{
  "n_layer": 20,
  "n_kv_head": 4,
  "head_dim": 64,
  "norm_place": "pre",
  "norm_eps": 1e-05,
  "rope_fraction": 0.25,
  "parallel_block": true,
  "init_std_up": 0.0361,
  "init_std_down": 0.0,
  "beta1": 0.93,
  "lr_head": 0.0106,
  "warmup_steps": 200,
  "schedule": "wsd",
  "steps": 4303,
  "dataset": "wikipedia_en"
}
Each number is 128 + 32 x the weight over its row's rms, rounded and kept within 0 to 255. Layers, rows and columns count from 0. Numbers have three digits each. The size before them is the row's rms in percent of the matrix's.

# v: layer 12 attention value, 256x192, rms 0.139, rows 104-117, columns 96-191
# o: layer 12 attention output (transposed), 256x192, rms 0.108, rows 104-117, columns 96-191
v104 102:118101066162141133127134115166117099095054120158166117148166154162100105124140109113151186069099117093148141139133173090125150219160131107128104071145148178125096159174126140144108128147080138144109125130081118180140097166202112154112199165137143072117148125171183156171167117082203110092
o104 106:105065111140167209105149149130114118066124144129132146040137151156094139110114061122150153149134180154169176124107153180114166131094112118123131113141071172083078157104111151088127139202134160150113079119078169134192099098144163086161146182134108113162181196104115202179175117124129170104
v105 102:133164132187054111095085100061119098092127092131142056163098110086171112186084131179100105094167139126162151179104104075130092156189146137167163133176115100122118101147156139059057162140111165146095182117116174141109101125080142135134102142088175138126163145113084119129110098144202114067
o105 106:170118164083144139182073173118195110160108141103132084056100119123100155100122149147116141094148174113134136131116110130091106131126116102167138138096160102111132142108087102150100146131122144134139145177143152037093107134213087138169125166084150179123125144108122058156158102127138070161
v106 114:143133079104116176096081171132134157154072091072139180130150151103134143141113065154119119145099107139124175147116116125162100156121113165075119149129060090168103103119138149168143164069175089137136130073110154123206106132181115171127119118109122100161085119188201112078136166134126150163
o106 112:157103104076131131116175160102087137135109094164101155157126128069077064142125110123136129110179151105086117105114128149183204104073098088105162107112089133115156151138096166103095119114131133111134132122128048151126115095141033119134116122111131162194115172167159111189162145127073129076
v107 111:142068143132135125097100067093111135175139069138105127109147164147132141135146067104104099143189132111102117088126139132150168095157065113127056102091081099094157108118147162122151100173090099144163166158109105104152070115159167072119081122106117174126107099122144170132075177127147104141
o107 111:163133140192159053153151045121133124209095058156138107103146133118142094147108132063112131194133117162137125147168156085141149138140094149124097126145116095124096125133158130122100132163167103116098094110155139090097124094090128125173111162112159157140163152083151158112148126132120048137
v108 122:076103114172128153100067172109134144137130164077073107149111196109173117147166162147108143197155117143134104115120114084112113144115099114146119056123113177156148119148116130110127138077138116161145165139118126251172134109126150103079137153126137138156136133109170132116113136119090142118
o108 124:144126163154099220120098149156155154158100150168153088103116137126159155137114177124159129121179160136154130159115168136126152083133105082157175123145110183140137127128088126154094117161077160085078098105100217119165131151092135139131180122069141093180100078184167187147105123146077103170
v109 106:149122149165150095167095129106149111178173124093084145144143158105107130162125072109130112122116182142129158146097078103128170075142169111142157147095122086186141175153137231100108134143154127141148112157069108104111110114148114130162162048213113151094124159140155091042131097101156124126
o109 110:207116090126181085073192090079106109123178121148164146081119132082124143111095152088072075149098112121138124112144110105156123106145111123144075137115134057106150114132085130088153149062111066144157096179200167104116108146141136162183087114142213104149096177141159117103098114122198134082
v110 111:119128133133122151142148084140135120136185121079074074078142128149132114099162114097186094128118123132143134119096142112120173115166141156115184156103112227132118110098148124153108112172120108119141149129175104083113080120118117133141145085098151213149126145197129102159112087163129115119
o110 107:156083089190148082134132133125102157164077133171170177066136150079128079107186086141141116156086111148110121090078140082116168116102129117138120126152168068198114109184125176057080138134110062090129156151192114124142143110121150100147113159091128144144139115157082148111081152105086098161
v111 101:075042122151127140134162129124144106136102103104161149092121134083124151145129097065126132105135157142210142107141115077136111115154176121158142078097199167129140087123088170128061075121179198130158094126121110144116125128147133137121126118108060064169121115179069113136153126178101067058
o111 103:134071152126082131141115129161109133060131111098139088098126109157145097224169084135119163110104132126179141153199103119095125145066103141124113133150122145115097096150068109103125156144141156177119144121155090088109129062020103176149124141194134203135168076119139075082107151082158145125
v112 099:125130147119167076125099070105092099156122148125081067139068160145140134097128138122124125171151112064079158152136162145155140109127082102128140063113127201016094092136126139176165163078125074157135100136116070155108154100196147116173145118110093096106177173071092147079136181169115093137
o112 102:152186088171100096097099134148175143162093144154215116142111144171111148082117118090146089114113110107087144131101104143083098063153145145130135109128150140128113120120120095113127119145124141159140092081151200134108112127206148135169114154132107119149182074126173101082154172168091120158
v113 107:098099154068138130065116118159142140130101112124038158131088131128175092145161142163130150127125109133142167129137121159180133125139168069145139197102172144123152172124184086116061123089135157095142130107135145077141143116126131091160109138109093186113141127124070148171057128129206060110
o113 107:123120118103081086127144165126114128148132087088114106093111078157156088113057146129134157131131176179160131148100145139169169108139116116212119123141090130148127139143131114142137112137120032075120144151121100150137125071124116124127133163111118109018132078098083121134073126144181035213
v114 099:101171133118144144187115168177081149177101150097172050109158128112186122122109091133098095140150122139162131180154164091135111144131121104181124121127138099157135094138126201083101134121153126120120194160142106103104128075158138132109088144176156130149112136097108132130106101223125085164
o114 106:161135140174145113124118176112144147142171093189197121115133147132187172117173164060088137120087107091091151144150082126167113130099108159127131169122158141106158135087180098151125065120102163137159175116172127154084125098174114114176076150155063114138151104190136083129136119115129186153
v115 100:126166172073156172122125115145170083141159150120087155142099083127083113165139083084168160149154118096156086184130113179127096132150107181141160169079087095109134154110178093142148174132123151141124136132142110160130168081139118174114117097137139145103203137110100130139118097147168172136
o115 110:121121095126126082146121161142123096134155099092073117136107191083089124167095110143170150146089122167163124144088155041108071187117132179148118125130085156104107152149148143108195208061105088107099068156124123152157152168189146207130141096132180111133105144105136159124150099153106144083
v116 101:092090157155116125098197115128136146165115142140128130164171127152148158085130113153182128174201117170182156103174097152172120129142141108066149150126102115176171159126111175194155162139175102089142152147078168155142128114176132103120162131108178114118120079110050112119072172081176131120
o116 104:147106154170124160144168134105042110088090142170113138080109067151128113109076111123138110200139130157113109099217140121164111083189102107137137134099118146131114146124118154122131090187097109184088157163061167163064101140127110127157123142136164111125148107157117144203115147150153130146
v117 103:094177151118115149117148127136161103192135121111123145154083090102081118187152133143105169060154127095176158162187132089178084108161174124173119202122160102165128120093115068082154097140184176103105127127160125086117129135139120142194145093125111138121163125135138132173132117102129120132
o117 101:167158094174087146114129132115077123113147125069102126129185124099174104117211189131104136085175189132141133123149143117155137137113138073176111130141164111117139136180131127090152175116167081133111072127109093121135112083104055152147128152113189109100149092100129089073102161138159151130